{
  "init_std_qkv": 0.0679,
  "lr_head": 0.0096,
  "decay_fraction": 0.554,
  "batch_tokens": 32768
}
Each number is 128 + 32 x the weight over its row's rms, rounded and kept within 0 to 255. Layers, rows and columns count from 0. The size above them is the row's rms in percent of the matrix's.

# layer 3 MLP up, 384x96, rms 0.227, rows 15-21, columns 0-95
size [ 90  99  98 103 108 109 101]
[[158 149 107 114  99 145 175 149 140 137 133 150 127  60 141  77 157 135 136  99 124 161  81 169 104 126 148 156 103 145 123 153 152 154 109 125 183 142 123 115 187 103 111 151 154 142 128  68 109 184 194 186 164 158 111 116 141  90 114 122 112 157 160 101 118 178  99 125  73 155 185  94 105 137 148 110 134 165 101 193  93 140 100 146 164 140 135 107  34 180 156 109 117  94  70 150]
 [ 67 129 178  91  83 155 135 100 116  49 116 157 115 118 185  61 187 149 167  85 143  79 144 134 134 188  97 188 106 120 149 194 144 137 128 126 102 121 118 124 104 129 132 122 126 196 108  90 125 130 149 106 137  48 152 127 102  84 169 123 150 131 175  86 158 130 132 137 120 136  82 124 119 116 116 117  61 134 107 176 117 118 119 131 126 195 132  98 183 112 103 105 152  92 136 123]
 [101 157 147  95 119  57  79  77 143  94  71  79  99 159 100 143  86 134 106 165 155 133 187 162 139 101 107 117 159 149 157  96 139 154 140 114 134 126 127 142 161 141 129 116  45  99 143 115 145  81  84 106 115 122 181 144 121 153 126 142 112 163  88 166 115 151 136 197 159 148 189 129 114 125  96 151  90  40 159  94 163 140 140 163  90 143 121 173 127 104 159 135  81 143  99 173]
 [172 117 150 107 160 111 123 100 132  68  88 161  99  64 117 129  99 117 115 136  93 107 157 119 166 104 106 119  48 109 101 115 109 149 110 150  63 195 125 134 104 125 118 115  66 154  83 160  57 129 156 182 166 122 110 109 148 107 139  72 158 137  91 124 172  84 156 105 154 113 160 121 129 130 101 154 151  97 156 178 123  62 163 113 163 102 143 125 171  95  87 131 162 148 176 170]
 [109 145 142  80 102 169  99 143  43 170 136 125 130 160 184 107 129  79 111 145 146 171  66 117  75  99 112  74  34 123  89 138 192 157 114 156 133 182 132 171 149 135  76 101 133 149 135 141 178  96 105 162  95 142 122 115 134 126 148 153 103 112  87 120 174 131 181 140 187 140  85 150 122 118 109 111 167 146 118 142 136  65 158 156 149 156  97 126 147 135 117 121 135  99 125 178]
 [ 65 125 155 131 124 141 168 125 124 138 175 124 122 120 189 119  82  96 107 139 185 125 133 172 129 127 147 111 126 119 123 144 180  82 168  93 136  82 102 161 152 146  67  74 122 142 109 152 162 170 111  40 135 117 104 155 109 125  87 111 121 124 171 148 126 131 159 175 100 168 193 107 170 157 154 109 141 229 131  70 133  87 160 180 122 152 123 122 126 109 139  98 178 130 144 152]
 [147 168 157 114  84 133 109  99 183 142 153  94 139 160 132 136 108 184 197  88 115 130 122 139 119 146 122 116  79 116 131 164 164 210 101  98  90 124 113 159 126 118 165  52 112 169 169 141 147  66 162  96 159 133 154 147 120 143 182 138 110  84 113  65 112 166 156 107 122  52 113 152 119 160 150 123 104 147 151 183 113 169 149 125 150 156  93 130 109 111 169 126 144  83  68  96]]
# layer 3 MLP down (transposed), 384x96, rms 0.18, rows 15-21, columns 0-95
size [ 96  97 105  89 115 126  95]
[[114 117 141   4 145  97 181 106 149 137  96  97 154 115 118 206 116 109 179 121 103 161 149 168 115 129 126 142 160  75 158 134 170  99 198 138 141 126 113 131 131 167 117 160 133 139 106 151 116 105  83  55 122 150 134 213 127 161 184 123 150 151 122 141 107  90 149 109 168 120 134 144 184  86 142 105 123 102 157 117 137 124  91 107 128 132  68 130 116  85  96 154 133 113 158  95]
 [ 93 136 196 143 111 128 142 146 146 135  91 142 115 205 143 152 168 123 124 105 136 142 159  85 169 107  81 139 131 160 158  82 170  87 149 111 115  85 113 139 167  98 137 159  54 157  70 138 110 122  64 125 141 125 159 134 102 107 161 116  73 100 142 180 132 163 121 188 117  91 125 179 170 129 159 136 149 127  87 140  96 153 145 127 125 143  92  97 161  87 165  88 113  92 134  37]
 [170 150 133 174  96  95 146 115 131  81 133 167 126 169 162 166 177 146 118 127 186  99 106 153  85  90  97  99 137  67 179 153  91 170 121 124 131  85 120 111 201 133  82 110 119 153 160  85 146  98 199 126 150 200  87 150 129 149 133 135 131 171 124 160 133 109 117 108  95 143 106 129  75 215 140 149 121 189  86 127 138 124 156 127 118 119 167 100  94 122 126 144 140 160 178 100]
 [133  99 144 124 144 116 129 173 129 165 145 175  97 135 162 179 171 183  97 162 132 162 105 200 129 174 109 167 119 140 155 146 104 140 182 162 167 114  91 140 128 128  81 147 155 109  95 106 167 124  56  66 121 143 192 200 127 142 179 165 157  87  86 122  98 190 130 120 125 134  96 163 122 104 107 134 166 102  99  80  97 126  84 184 151 103 133 111 172 118 144 115 160 100 115 128]
 [140 138 105 141 127 176 121  88 106 116 101 156  76 150 140  87 112 121 130 172  58 131 173 145 183 160 127 154 165  90 163 105  36 101 160 176 114 110 108  96 111  92 128 169 109 117 100 126 151 188 180 146 168 127  72 138 156 160 146  88  91 141 148  99 146 127 134 108 180 172 153 148 119 110 153 116 180 104 117 137 163  95 120  60 164  88 183  84 106 160 159 124 122 116 158 112]
 [147 118 123 129 112  85 146 140 144 145  62 158 163  87 111 134 166  65 130 123 110 116  86  96 182 133 159 140 136 119 145 132 191 124 154 169 108 131 140 198 107 120 130 113 123 158 174 132 175  48  97 173 114 169 115 152 149 109 144 127 130 117 139 181 106 136  91 102 170  88 213 144 189 110  98 179 135 127 117 136 119  88 119 118 118 116 106 202 132 179  83  84 108 179 136 134]
 [147 125 145 153 125 177 133 113 114 132 120 134  47 114 120 191  65 141 121 127 119 131 135 172 125 148 142 143 119 118 153 114 111  59  97 154 181 130 133  98  98 135  83 182 158  94 163  53 130 130 131 169 119 103  71 148 139 158 134 180 145  57 142 127  82 165 119  93 107 211 148  88 150 123 157 104 145 125 163  68 134 120 120 115  98 103 128 128 196 128 174 132  98 143 188 141]]